Weights of a small GPT-style language model, trained from scratch on English Wikipedia: no biases in attention or MLP.
Each number is 50 + 10 x the weight over the matrix's rms, rounded and kept within 0 to 99. Layers, rows and columns count from 0.

# layer 5 attention value, 32x96, rms 0.174, rows 14-31, columns 0-95
46 54 39 38 56 44 67 52 55 64 35 37 64 53 38 56 76 44 40 67 46 48 33 58 66 42 44 58 56 50 54 59 42 40 68 64 49 40 26 43 40 50 52 49 61 50 38 41 48 41 53 50 58 45 45 57 46 38 58 58 63 26 25 44 51 49 62 68 42 50 49 62 63 60 42 47 57 56 46 54 53 51 58 40 62 59 53 45 26 72 48 41 52 61 44 38
45 42 69 54 63 36 73 36 35 41 34 53 59 63 44 45 38 53 54 50 67 58 53 39 62 62 43 45 48 45 51 44 57 45 57 63 42 47 47 56 68 69 52 48 59 42 60 63 55 48 43 50 46 53 58 57 53 50 56 52 55 44 64 61 54 55 60 42 42 69 41 57 41 35 53 59 63 60 39 40 39 56 60 48 26 42 40 44 40 67 49 51 25 52 45 59
38 38 61 55 60 53 54 39 51 62 58 35 42 52 41 52 49 62 42 38 69 66 57 65 53 60 40 54 64 32 43 50 58 45 40 50 47 34 49 55 73 67 49 29 48 51 45 48 43 60 50 60 55 59 61 39 56 39 46 78 38 38 51 45 40 41 37 50 30 46 42 40 56 48 62 60 42 49 49 59 47 41 56 39 32 69 59 41 55 50 49 36 63 57 66 64
51 37 34 47 61 53 70 40 42 33 48 51 43 51 38 52 48 47 54 47 53 42 55 60 63 55 51 59 43 35 53 56 51 62 42 42 50 59 46 33 35 47 37 45 60 41 29 45 52 40 36 36 38 31 50 62 52 60 56 50 41 52 56 70 59 68 33 61 44 50 48 46 41 52 54 80 54 47 54 35 53 52 41 49 70 74 50 38 59 35 68 34 51 62 65 53
53 66 40 53 41 36 39 58 68 47 46 19 61 44 53 63 57 25 46 50 44 43 48 60 73 57 51 65 46 50 41 48 66 64 52 38 44 57 54 40 57 55 28 43 50 45 52 42 55 51 44 51 48 61 62 50 44 62 62 43 22 42 38 47 42 63 48 36 48 52 40 41 52 61 43 54 46 76 47 49 43 54 45 42 60 48 57 35 62 65 42 39 52 37 49 79
42 55 29 42 60 43 49 47 55 47 43 54 70 51 42 53 52 47 72 68 31 61 48 46 57 40 57 53 65 48 58 52 47 55 51 48 32 57 42 57 23 53 53 54 49 42 46 49 57 56 58 46 64 52 38 36 60 31 64 44 43 65 20 60 56 64 46 35 41 44 53 49 73 55 46 45 51 32 49 66 39 50 35 54 50 41 54 55 38 61 46 55 61 37 46 40
36 49 33 49 59 47 53 53 60 51 48 58 33 62 39 63 42 53 48 71 48 25 61 43 39 48 60 39 52 40 69 56 59 53 63 46 43 74 52 54 44 43 33 58 55 44 56 62 49 62 53 55 56 66 51 59 41 43 55 60 34 49 38 47 48 66 46 45 31 55 65 49 51 35 44 39 45 41 74 48 52 57 46 57 46 63 44 38 54 52 49 43 55 43 55 54
47 50 35 45 38 47 54 65 66 52 34 55 59 42 53 63 47 58 55 62 53 31 44 52 34 44 49 50 53 52 24 43 46 51 48 41 70 57 54 46 45 55 38 61 53 42 49 42 51 49 44 60 52 51 46 66 53 28 23 51 68 58 38 62 55 58 42 53 55 38 48 54 53 56 49 48 50 59 38 41 49 43 54 56 74 50 71 58 35 58 38 53 50 41 39 49
61 62 47 38 42 47 48 34 50 56 43 51 56 46 36 51 41 49 45 52 54 55 45 56 47 47 46 50 30 48 68 42 51 47 48 64 32 56 37 47 45 40 42 74 44 51 50 47 42 38 40 40 63 48 61 48 39 47 35 53 53 72 52 35 62 57 50 51 34 53 46 66 35 41 55 55 63 31 48 41 53 36 64 42 62 43 40 42 52 70 63 58 86 42 57 54
51 57 58 47 30 35 53 69 47 50 51 57 53 47 48 50 47 65 39 55 44 58 60 52 44 51 51 58 39 53 60 45 60 54 53 52 66 39 59 47 46 37 59 46 44 39 48 58 35 24 56 39 51 48 48 53 38 60 45 47 47 79 57 64 66 51 46 52 70 51 55 53 49 34 71 32 47 37 57 31 44 41 73 38 49 60 71 48 55 60 50 40 57 50 67 54
34 37 48 32 47 49 47 62 55 43 52 47 44 41 52 47 57 50 61 53 54 49 54 57 33 45 40 56 48 43 51 56 45 44 60 39 56 47 37 55 54 53 58 64 56 56 55 56 43 43 46 62 53 49 51 48 59 51 46 42 35 37 47 53 55 49 45 53 55 34 49 47 56 48 40 65 38 65 50 57 30 51 66 40 59 51 65 42 34 52 58 50 56 59 53 63
61 62 57 39 49 45 53 60 55 50 47 50 54 52 47 36 61 71 50 43 38 62 43 49 53 52 49 52 56 48 63 51 52 46 59 47 53 47 53 58 51 49 46 46 63 44 52 54 36 47 34 59 72 56 73 45 48 56 45 41 66 34 40 29 50 58 30 49 42 36 59 40 30 42 42 49 63 63 33 58 55 44 62 52 44 44 47 54 54 48 48 52 41 32 46 73
50 54 52 39 55 52 50 73 51 51 65 38 37 43 45 45 60 63 53 37 47 52 62 41 55 47 38 64 38 54 66 38 55 50 38 58 49 55 51 50 54 28 34 26 41 49 35 62 43 34 70 47 65 38 52 52 72 48 33 79 52 65 33 41 50 47 57 56 41 57 34 68 47 48 52 69 31 40 54 42 44 57 48 44 46 61 27 43 49 61 46 51 34 69 82 52
47 52 41 55 52 34 57 57 58 55 50 67 54 57 41 52 53 38 57 48 53 55 48 45 60 63 34 55 52 54 38 54 45 55 46 38 43 31 47 45 48 48 44 58 66 40 41 48 56 35 45 46 50 35 57 43 34 56 55 53 51 45 12 61 43 61 46 53 71 46 63 48 49 33 55 47 47 39 38 75 49 39 62 45 52 77 43 47 62 59 57 53 52 35 67 52
51 56 64 35 53 42 51 61 50 52 70 41 49 50 40 59 50 61 53 46 50 51 61 56 46 32 45 53 60 40 58 56 49 49 46 41 49 54 49 68 44 57 40 50 47 61 69 46 32 34 51 42 51 64 55 32 57 43 56 36 54 36 34 55 46 69 55 54 56 52 50 30 48 34 37 43 58 40 50 46 40 48 55 47 41 62 45 54 38 52 52 31 69 48 52 48
70 40 55 69 56 30 70 50 56 53 55 47 58 46 36 42 62 65 55 53 40 45 58 48 34 43 54 42 23 45 66 39 31 62 56 46 73 56 63 45 41 68 61 60 48 54 50 46 51 28 43 33 53 48 55 49 48 50 30 39 53 38 45 45 58 63 58 61 60 45 51 48 62 50 57 37 57 28 57 37 47 54 56 29 63 36 55 55 57 70 53 49 58 62 62 63
49 55 51 48 45 50 55 51 41 40 43 45 34 59 59 55 65 46 51 36 53 36 49 45 44 52 47 29 63 41 45 62 60 53 39 52 62 46 53 36 52 46 43 60 47 61 49 44 48 54 26 54 59 43 55 47 49 57 30 56 53 53 52 54 55 42 41 46 57 45 61 45 43 67 46 44 62 61 60 68 68 48 41 37 46 46 59 49 45 47 46 55 43 55 46 47
54 44 40 50 33 65 72 46 52 37 55 22 37 57 47 57 58 48 53 66 34 74 44 52 44 54 41 60 52 59 48 44 54 51 51 47 47 70 50 71 49 65 36 58 42 40 57 37 36 34 51 49 58 52 49 53 28 60 59 52 53 50 35 53 40 45 64 50 67 53 46 38 57 50 35 50 56 29 64 48 48 61 40 52 60 58 55 51 18 60 57 57 49 60 42 57
# layer 5 attention output (transposed), 64x96, rms 0.338, rows 14-31,46-63, columns 0-95
36 22 56 53 44 61 53 47 64 58 42 27 25 46 55 56 42 47 38 61 36 70 55 50 53 68 88 55 35 46 57 62 49 52 38 49 50 33 56 59 52 62 39 54 56 42 48 67 40 52 44 54 51 42 26 63 61 48 62 41 51 55 46 51 68 52 50 52 48 61 34 38 61 52 42 53 63 53 32 47 36 60 40 61 60 33 39 45 57 48 57 41 46 30 52 45
49 68 58 32 48 43 42 52 55 56 72 55 52 40 34 46 58 74 30 51 46 53 47 51 52 58 51 46 46 71 31 20 57 56 55 53 61 49 25 52 66 47 34 28 54 32 44 52 57 50 54 43 64 52 49 45 58 36 61 41 53 46 60 44 64 49 53 47 36 40 47 58 39 51 58 41 55 73 49 65 54 43 48 51 37 53 49 58 42 78 40 24 55 46 58 41
76 46 45 39 54 39 31 44 50 41 35 50 28 41 38 41 55 64 61 61 65 53 29 48 46 63 60 48 51 48 46 32 71 51 61 57 36 60 49 55 30 55 50 46 50 35 56 58 50 32 43 44 64 61 54 34 40 45 46 58 67 64 37 57 38 44 42 74 63 49 33 48 44 31 58 61 53 58 67 59 54 66 55 50 50 67 40 55 32 57 55 43 54 46 52 33
49 57 55 49 56 42 58 45 50 45 60 41 47 60 68 58 52 39 53 56 53 62 62 46 42 47 42 61 44 56 60 49 48 51 46 57 43 49 50 59 40 71 59 66 40 54 39 47 40 49 66 35 67 36 51 48 34 56 49 66 50 32 24 49 66 60 45 70 42 53 41 66 29 36 43 54 52 32 43 32 27 53 63 48 49 51 41 58 34 38 49 48 45 60 41 53
43 43 34 50 64 44 57 51 41 29 57 55 69 31 82 43 51 55 47 42 42 34 56 48 55 45 50 54 40 63 47 57 42 55 38 46 59 55 63 55 53 57 55 45 51 46 42 44 56 55 53 23 58 49 57 56 46 51 51 55 43 54 36 58 37 60 73 47 49 55 58 53 59 55 79 66 50 52 62 33 46 50 37 41 41 50 52 37 59 42 35 80 46 64 45 47
60 43 38 48 21 34 38 53 49 52 54 55 47 60 63 74 36 20 45 59 47 36 58 56 60 50 54 37 36 45 67 79 67 47 15 59 56 34 47 31 45 44 57 28 50 48 32 43 46 42 45 51 51 30 51 45 41 74 51 60 55 39 46 54 48 43 57 59 67 44 45 55 41 56 40 30 38 68 34 41 39 71 57 58 51 48 44 53 65 35 56 64 39 52 38 39
42 44 35 45 63 52 52 48 46 57 58 37 57 61 58 34 47 40 38 58 74 50 46 43 45 78 53 52 49 51 53 37 46 53 40 54 56 54 65 57 48 47 47 35 44 32 46 44 46 55 38 48 39 31 50 48 50 46 40 23 49 45 43 53 52 33 67 52 50 63 50 57 46 53 50 40 34 44 58 38 49 46 42 45 56 61 50 49 47 41 42 49 45 43 40 59
47 50 53 39 45 72 60 43 63 64 46 57 55 60 50 48 47 56 53 37 36 31 44 46 66 50 50 34 49 45 61 57 36 46 52 66 49 43 42 55 61 55 46 82 55 50 60 57 36 55 42 56 38 55 44 50 43 59 43 58 38 40 54 49 60 59 38 59 53 52 68 28 35 48 50 60 55 46 40 30 30 59 31 34 49 33 51 43 62 45 46 59 67 41 46 55
42 35 56 35 45 35 34 48 38 62 46 53 56 46 49 56 52 56 52 44 44 61 62 45 34 47 54 49 64 51 33 59 47 23 28 45 53 28 61 56 50 49 47 63 47 43 47 67 68 48 55 46 54 42 53 52 58 37 49 66 53 43 52 51 26 55 53 72 49 43 34 32 68 38 40 60 57 47 39 54 55 68 26 36 46 74 44 58 60 49 52 45 56 62 59 55
45 45 67 54 50 53 53 31 39 33 45 27 63 53 34 45 43 49 67 35 49 40 60 63 37 52 43 63 46 47 56 43 47 43 54 53 33 55 60 62 60 48 41 73 41 50 63 33 43 55 33 46 57 73 50 43 66 63 45 66 49 52 49 36 56 48 21 42 48 26 46 48 49 47 59 65 53 41 65 72 32 46 56 43 47 35 66 69 37 36 78 64 42 54 66 58
60 36 48 53 54 65 38 57 46 25 54 53 38 56 45 54 64 54 48 46 44 32 35 42 47 42 60 68 51 50 53 59 37 53 56 52 51 49 59 57 48 54 42 52 50 35 55 54 51 52 41 52 62 50 52 38 76 33 52 58 43 50 43 43 52 50 48 58 48 49 60 63 46 35 32 69 56 53 59 43 48 60 58 45 55 46 47 62 74 56 65 54 64 32 66 55
44 28 45 46 44 38 54 53 35 63 40 46 64 64 43 32 53 41 54 51 53 54 49 46 56 51 59 60 55 56 56 53 42 49 56 61 58 41 51 32 67 71 46 73 52 41 62 51 89 55 46 45 52 61 44 56 42 35 52 33 50 43 40 50 55 63 51 27 66 46 49 51 67 44 61 43 63 37 62 47 35 63 46 63 40 47 58 33 68 73 68 38 35 56 58 68
45 39 53 47 52 78 68 45 56 31 55 32 41 62 37 39 48 48 72 87 33 66 63 50 33 55 37 48 51 39 40 47 67 46 49 69 39 49 52 66 27 49 31 45 42 58 39 71 66 48 38 71 45 48 43 67 59 44 55 69 44 50 45 81 55 54 50 49 53 38 28 53 60 59 71 47 34 48 43 50 35 55 54 48 44 52 58 54 43 47 42 21 44 36 38 27
72 48 50 27 45 50 54 49 52 49 45 25 66 55 34 52 51 51 74 35 46 55 60 69 68 62 78 34 55 46 45 21 37 36 62 56 49 29 44 41 51 58 88 58 66 48 41 54 40 44 44 55 59 67 68 39 59 69 34 52 53 61 39 47 49 47 50 59 48 59 44 58 68 47 60 42 34 61 45 34 31 45 40 48 45 53 53 66 44 58 70 48 28 59 66 45
60 62 57 55 54 61 48 52 32 49 42 39 52 46 62 44 45 46 39 47 47 41 55 45 56 53 53 51 41 54 48 55 52 52 43 37 54 43 55 50 51 36 52 48 45 48 37 29 59 53 45 34 45 49 48 49 54 41 54 42 70 42 60 35 51 57 29 58 43 29 32 67 57 68 65 43 55 66 56 41 53 55 67 64 62 57 35 58 57 53 64 68 62 40 51 46
45 53 62 48 53 64 51 41 55 35 44 43 55 59 58 48 59 61 60 49 41 51 45 62 36 65 54 53 56 40 61 57 38 51 53 49 43 43 49 21 42 48 66 60 30 70 61 49 44 24 73 65 53 75 55 57 47 28 59 34 55 52 39 49 52 60 32 42 46 55 51 56 46 50 44 43 51 70 41 53 50 48 48 60 55 53 29 31 51 43 50 65 43 37 39 53
56 37 42 39 44 65 52 60 52 47 61 57 36 61 59 41 30 53 49 49 51 48 45 27 53 42 53 40 43 54 52 50 56 42 55 70 40 62 44 55 48 49 50 60 62 32 46 43 43 65 47 61 44 69 60 56 68 58 43 54 37 57 54 55 51 45 47 44 49 48 55 44 60 39 34 50 55 52 49 32 52 42 47 42 63 56 61 40 52 59 43 49 49 64 53 36
56 58 58 36 53 48 53 54 22 39 59 57 50 49 45 54 43 42 74 56 38 41 56 70 65 42 42 57 52 31 52 86 43 44 53 47 52 34 47 54 26 50 48 36 66 68 47 73 75 72 33 56 56 51 47 41 60 47 44 65 35 51 52 37 48 47 49 42 25 44 41 66 52 77 39 55 64 54 43 64 48 38 43 49 49 43 41 41 45 37 47 34 42 36 46 49
61 57 54 43 55 44 53 54 56 46 62 56 48 63 35 46 44 34 56 50 56 45 61 39 49 58 39 51 55 47 54 26 47 53 57 47 43 51 41 35 37 45 51 47 39 47 46 41 52 53 57 55 58 59 51 41 54 52 45 40 56 51 32 39 49 42 48 55 56 43 61 52 37 52 61 47 44 50 50 50 55 40 46 53 41 49 46 52 55 63 43 41 47 60 37 53
55 50 41 57 39 44 47 57 59 45 41 49 39 57 46 61 58 33 42 47 49 46 65 38 59 60 57 54 35 38 59 38 61 49 45 45 48 52 66 57 44 44 49 60 39 56 55 63 47 43 44 58 45 60 55 52 47 69 55 65 64 49 57 37 45 49 49 55 40 52 64 46 48 53 44 27 45 43 50 58 52 54 48 57 58 43 56 46 46 41 59 57 43 41 53 65
41 56 59 52 43 48 41 57 60 51 59 49 62 60 67 56 48 40 52 58 44 59 58 58 50 52 37 45 52 53 51 66 52 42 58 65 36 40 43 46 51 48 41 43 56 43 54 54 55 48 67 58 33 45 40 54 53 53 59 35 44 45 40 53 48 72 61 39 44 38 74 64 39 50 44 43 53 58 51 33 57 47 56 46 48 49 45 47 61 59 49 41 62 42 45 50
58 53 39 58 39 37 39 55 43 64 47 58 39 49 52 56 49 49 41 42 40 40 46 61 59 43 41 29 52 67 68 81 60 44 37 37 57 36 41 46 49 42 50 36 56 52 48 61 60 49 41 60 46 66 49 47 50 52 50 42 48 50 68 46 39 28 58 38 57 52 56 58 64 56 59 34 43 65 53 65 57 61 57 49 55 45 54 52 67 25 59 39 34 50 57 41
41 58 56 44 44 53 49 56 58 70 48 53 43 60 39 43 56 39 35 53 58 72 46 35 45 59 52 60 48 32 53 60 50 42 56 52 36 38 43 46 54 38 47 41 46 52 66 57 29 45 56 58 46 45 40 65 59 54 68 40 59 59 47 36 55 46 39 56 55 33 58 52 59 48 46 43 59 45 40 62 57 56 71 57 57 37 47 63 42 71 63 47 59 37 52 53
59 51 59 49 60 50 55 53 47 60 52 48 45 35 39 39 63 63 49 48 40 57 62 45 37 54 40 65 51 58 47 31 43 51 69 53 56 57 61 78 67 69 48 77 53 39 63 57 54 49 54 62 47 58 47 49 48 47 49 41 53 63 55 50 52 60 43 48 33 61 54 38 55 34 50 58 56 46 62 52 44 43 45 49 53 58 43 46 34 65 51 36 52 56 46 70
53 46 52 56 41 44 47 54 54 49 37 47 48 42 32 40 52 53 45 44 42 45 28 58 50 34 57 41 39 51 29 41 50 33 40 59 57 49 50 50 47 47 56 52 61 41 48 57 65 43 42 45 44 47 54 37 49 42 45 49 38 52 59 54 48 50 46 35 56 43 61 46 31 49 45 47 60 49 33 68 63 59 48 44 48 29 63 53 53 52 41 29 48 53 43 34
55 62 54 42 40 39 33 48 46 44 60 56 63 47 43 52 56 52 40 46 46 49 43 51 49 49 45 59 49 52 62 33 56 53 63 52 49 53 57 43 48 36 51 41 44 46 65 49 64 55 65 32 43 42 62 46 49 45 59 39 52 52 60 48 33 54 66 46 51 49 65 58 42 41 58 49 62 42 53 68 76 43 57 49 60 53 57 64 54 61 48 44 53 59 54 44
50 69 49 53 65 72 47 41 63 34 55 44 54 40 44 33 48 55 54 36 54 30 32 53 67 45 53 57 35 59 46 46 43 61 59 47 39 66 44 58 60 37 57 51 52 62 39 27 42 59 46 49 54 49 48 41 40 64 42 30 49 56 40 45 55 44 41 52 68 57 70 41 49 49 55 55 38 46 54 45 54 50 56 49 50 44 44 59 46 40 61 58 39 57 56 55
53 41 41 38 60 64 40 55 59 52 29 56 39 51 32 38 42 46 51 41 52 42 52 44 46 37 46 45 56 43 37 38 43 65 63 47 51 51 41 47 49 36 45 46 50 58 58 61 52 51 53 57 55 35 52 55 52 58 50 51 47 46 39 56 47 43 39 38 42 52 46 51 65 52 53 54 32 60 50 43 62 59 58 54 70 54 35 47 43 43 53 45 46 38 44 63
40 66 54 65 43 29 47 37 41 64 45 49 36 27 47 50 50 42 47 42 56 71 63 46 28 57 41 44 60 61 38 49 55 55 43 43 59 55 58 47 54 40 41 62 61 50 54 45 45 44 57 50 49 60 46 45 40 52 34 41 52 30 53 42 58 55 46 42 57 59 45 39 43 57 67 39 52 54 56 58 52 48 45 61 53 48 55 49 41 44 45 52 41 70 51 45
46 49 48 53 58 56 55 45 58 42 46 46 51 45 44 56 49 57 42 47 55 40 58 56 36 68 51 57 47 43 57 59 51 60 55 42 53 60 40 50 46 47 58 37 47 64 46 47 25 46 64 54 39 47 40 48 57 42 68 48 46 55 48 38 51 41 63 50 49 51 57 42 39 59 55 53 45 34 48 39 53 41 44 32 52 35 56 61 40 38 38 47 52 48 51 37
44 53 34 58 54 51 39 53 53 40 43 51 59 44 43 63 40 39 38 42 47 56 52 46 53 39 53 66 35 50 54 76 39 59 58 48 44 39 59 49 67 56 47 48 67 33 59 38 45 58 50 35 65 54 50 59 51 64 34 52 51 62 59 34 51 52 48 49 55 49 63 50 40 45 43 68 53 47 54 45 51 52 39 66 68 44 57 57 41 49 57 57 49 47 66 56
46 50 53 61 35 51 56 53 45 62 54 70 47 34 55 56 46 61 49 43 40 51 47 41 33 37 45 41 52 53 51 54 59 59 49 46 49 57 48 51 57 43 45 51 36 70 47 33 50 37 55 58 66 38 44 47 47 49 64 56 59 44 45 56 52 43 52 51 50 44 54 35 41 52 50 50 61 58 54 63 45 40 67 54 50 35 40 49 56 63 46 34 57 57 46 45
36 65 41 46 55 58 62 59 48 54 55 63 47 47 49 49 39 50 52 59 50 43 47 41 41 55 46 43 53 54 51 47 59 59 56 57 34 64 39 43 49 62 48 63 57 63 75 50 49 56 53 61 39 19 53 68 40 39 49 49 41 44 53 41 60 50 67 41 56 54 60 39 43 47 48 50 51 43 51 36 58 48 51 63 36 46 56 46 47 36 45 33 51 56 55 34
52 62 31 46 54 55 48 57 61 68 35 51 34 49 44 43 53 41 52 43 59 55 58 41 58 31 31 51 57 50 55 24 47 51 49 47 56 37 54 50 66 30 53 47 54 50 46 34 50 79 65 52 63 40 54 48 27 65 50 62 47 41 61 51 43 51 55 47 48 65 52 51 35 47 71 69 42 53 57 55 59 52 64 45 65 75 73 70 60 35 54 42 46 55 50 50
48 74 52 51 51 60 50 32 55 72 49 38 46 52 49 66 58 57 55 50 52 58 59 64 52 55 40 43 63 55 49 45 57 46 61 35 53 38 34 46 43 60 55 27 49 50 56 45 51 45 41 58 52 41 38 39 36 36 45 55 46 48 55 60 65 41 58 47 45 49 47 51 40 57 58 47 41 63 51 46 46 64 54 54 37 57 44 50 53 43 50 37 40 51 58 56
38 53 50 50 61 50 50 47 69 49 46 51 50 52 47 39 40 53 33 47 52 67 48 55 56 52 40 35 53 52 61 38 52 41 51 38 52 58 48 54 52 55 49 58 47 40 49 47 50 39 61 53 39 47 53 45 59 44 55 37 59 40 53 58 58 68 43 55 49 48 43 52 54 53 56 37 51 43 43 46 56 52 60 47 45 49 56 53 53 62 46 49 52 34 51 43
# layer 5 MLP up, 384x96, rms 0.339, rows 0-9, columns 0-95
47 53 46 61 48 31 37 45 32 35 43 50 49 33 49 67 36 47 43 62 52 57 54 47 55 44 61 57 63 63 56 47 43 47 53 67 51 70 48 44 49 54 65 49 61 43 46 53 47 62 55 33 57 53 65 44 59 55 57 30 48 61 49 45 63 66 59 68 38 53 46 39 48 54 32 53 52 56 47 50 48 48 47 38 45 58 65 44 32 46 54 52 28 48 48 64
49 50 59 59 45 56 43 42 46 58 58 60 64 47 40 66 54 36 50 49 49 51 33 57 50 51 34 55 54 42 32 50 26 53 31 60 50 51 36 39 41 50 56 65 47 49 64 47 54 47 55 54 53 43 59 48 56 42 51 34 43 48 47 52 47 54 45 45 53 41 53 45 39 43 42 36 30 57 53 48 58 33 57 39 53 46 39 70 41 52 64 43 61 52 60 63
32 41 55 48 47 52 40 49 55 56 62 56 57 51 58 30 44 58 53 63 49 49 21 60 55 68 73 35 36 62 44 55 58 51 42 51 54 35 60 42 53 37 52 53 59 51 32 53 59 52 39 50 52 42 54 57 62 46 40 40 52 52 53 56 68 38 50 53 74 69 56 33 60 41 72 29 46 50 52 45 59 54 30 44 41 57 31 41 61 48 78 32 48 50 63 59
46 62 49 52 40 47 44 40 66 76 34 38 47 62 44 68 45 62 63 59 44 45 62 58 41 32 57 52 58 49 63 42 62 44 46 68 50 46 42 52 53 44 53 53 55 61 39 49 48 50 54 55 44 55 41 49 38 38 45 43 41 50 44 49 51 64 52 51 59 53 43 53 48 68 33 65 40 47 43 39 43 71 52 48 48 53 38 47 61 34 35 46 45 54 64 63
51 60 59 40 56 37 49 44 39 59 49 42 45 63 46 68 50 51 29 56 50 58 42 69 67 44 45 55 46 45 30 49 48 68 54 41 45 40 47 53 49 48 50 50 36 48 73 26 51 59 44 42 41 58 66 50 51 44 53 34 49 45 48 62 51 43 48 78 48 63 55 39 41 64 54 33 53 50 42 54 55 76 64 56 32 45 36 18 46 55 37 41 65 44 50 34
47 47 70 47 47 55 53 66 32 50 52 53 43 47 45 49 48 43 48 71 43 43 46 49 51 50 59 42 51 67 51 69 38 43 58 53 61 38 44 61 25 49 41 22 53 51 53 34 49 61 69 45 57 56 62 29 47 44 58 59 38 52 48 57 57 48 49 34 54 61 50 49 51 43 53 62 51 51 46 52 44 43 52 50 53 44 51 42 44 56 58 70 48 31 55 47
32 34 66 48 44 54 50 54 48 57 32 44 39 38 45 51 26 43 71 56 52 42 53 50 73 42 61 41 73 61 47 61 50 55 41 58 45 48 34 50 51 42 57 40 45 35 63 35 46 41 55 61 65 60 46 54 37 49 38 51 68 40 52 24 63 40 46 56 61 52 69 60 44 43 57 56 72 55 46 47 49 67 55 27 60 67 53 61 41 57 73 49 55 51 38 67
52 58 43 65 55 43 45 37 43 50 53 45 43 37 45 63 50 40 50 63 56 64 41 39 56 53 40 58 49 46 61 42 57 53 36 49 50 52 48 47 46 32 47 54 46 69 58 45 29 51 55 62 53 47 43 44 50 59 45 30 57 56 48 49 58 75 64 58 53 61 56 59 55 50 68 44 58 40 52 43 34 41 47 58 52 69 54 33 56 42 62 44 49 55 46 37
56 51 60 42 39 70 47 60 45 54 19 48 67 51 59 55 56 59 36 46 44 53 47 57 19 45 47 35 38 47 25 54 55 48 38 49 63 48 47 37 55 33 52 46 53 49 53 50 53 52 58 47 65 40 51 59 56 44 65 68 50 55 60 38 47 69 47 53 46 41 53 62 58 66 60 48 32 66 36 61 54 38 62 54 59 34 24 65 60 53 60 72 39 39 48 62
57 37 65 59 56 37 65 41 46 60 69 56 58 44 44 36 55 52 46 50 47 45 32 69 36 59 62 53 45 46 60 37 52 59 41 56 39 57 38 29 64 26 33 40 55 39 57 51 49 44 45 72 53 47 39 36 60 58 48 53 42 55 30 58 55 34 52 62 62 44 50 51 57 32 45 59 57 46 50 57 50 47 67 45 63 50 43 63 51 58 53 55 68 51 57 56
# layer 5 MLP down (transposed), 384x96, rms 0.331, rows 0-8, columns 0-95
42 38 49 66 75 51 49 51 60 42 46 61 41 46 41 27 50 58 21 61 50 42 53 55 45 53 39 34 53 49 57 50 41 41 43 49 69 54 41 52 42 58 59 65 62 44 48 39 47 66 60 52 42 48 45 60 40 49 51 34 59 56 51 52 55 33 37 37 58 47 53 50 44 39 57 46 55 46 59 53 40 38 36 51 35 43 55 55 59 42 45 37 41 59 74 30
44 50 76 49 55 39 59 65 45 52 45 42 59 58 44 37 51 60 56 36 46 53 60 44 44 37 50 53 44 50 46 37 60 50 60 50 36 53 50 53 60 60 43 48 48 50 42 39 44 58 49 37 52 51 34 48 46 60 57 50 55 54 43 51 45 48 51 52 34 67 47 37 55 41 54 60 63 51 48 53 50 55 58 48 35 50 33 35 43 55 44 61 50 69 30 37
65 55 50 58 44 56 31 48 59 45 55 36 57 73 50 55 52 39 60 66 50 61 58 48 51 41 21 55 63 33 34 81 55 69 48 52 34 52 43 64 62 65 42 53 50 43 59 53 43 47 63 55 48 52 39 52 43 51 47 75 41 53 52 58 35 58 47 45 35 37 53 56 49 54 35 59 65 47 74 48 33 55 70 69 67 54 67 50 56 53 37 58 51 62 51 58
54 39 54 70 60 45 53 57 53 33 57 64 58 62 60 46 61 52 56 60 48 58 46 51 52 52 53 49 65 63 59 50 44 58 56 52 41 66 41 43 39 34 55 53 54 36 54 39 58 37 57 55 47 38 57 49 61 49 56 69 70 35 47 37 63 55 54 54 57 38 59 61 54 53 70 21 62 60 51 68 59 37 38 54 57 67 49 50 43 57 74 40 34 51 70 68
45 60 49 75 51 52 43 57 69 47 43 52 50 50 70 45 53 50 50 58 48 52 48 35 55 45 23 53 40 77 69 44 48 46 54 32 52 60 54 59 35 16 44 67 57 40 49 56 48 36 47 46 63 66 52 60 66 57 20 54 64 44 43 28 69 58 56 46 61 57 59 74 39 38 63 51 41 51 41 53 49 37 44 45 51 49 63 63 42 38 52 62 52 53 60 47
47 52 46 49 66 53 36 57 52 55 54 42 51 30 44 25 53 45 60 46 72 53 51 54 58 60 45 43 49 51 49 26 50 47 63 40 54 64 55 58 51 41 44 45 47 71 39 45 61 69 59 49 60 60 34 37 49 66 33 60 57 65 48 35 42 59 68 36 52 58 41 49 43 44 42 57 48 56 39 45 45 44 31 49 34 46 54 38 41 53 31 68 49 37 41 59
60 62 42 53 43 59 45 51 56 57 55 58 57 54 54 41 57 49 51 50 40 53 56 46 41 63 45 43 37 37 52 50 50 50 62 42 51 39 60 50 64 48 51 39 50 55 36 49 53 44 60 45 42 70 58 46 67 37 68 51 57 37 48 50 61 43 45 47 61 42 53 42 51 66 52 57 51 39 48 56 59 39 54 52 45 33 48 54 50 49 36 53 54 55 52 45
58 53 52 58 54 49 54 63 60 53 54 61 44 63 44 55 29 54 49 56 70 29 41 46 40 46 53 34 50 60 30 57 48 53 45 49 41 36 45 34 51 55 46 66 51 29 37 57 58 66 45 52 55 66 45 58 37 54 56 52 47 44 43 41 64 43 56 40 49 39 39 43 76 53 33 75 46 42 23 57 49 55 54 61 37 36 46 48 36 39 56 57 39 55 56 40
50 56 58 54 56 37 54 48 47 42 73 54 56 48 71 63 44 59 53 49 46 49 56 36 35 40 69 55 53 55 50 49 30 43 31 60 48 38 59 36 34 68 48 44 45 56 45 49 39 47 31 55 62 39 42 51 48 71 64 35 50 56 44 46 34 46 64 36 48 45 38 28 48 44 60 39 55 54 42 37 59 50 30 36 57 63 32 54 39 72 49 46 41 41 54 59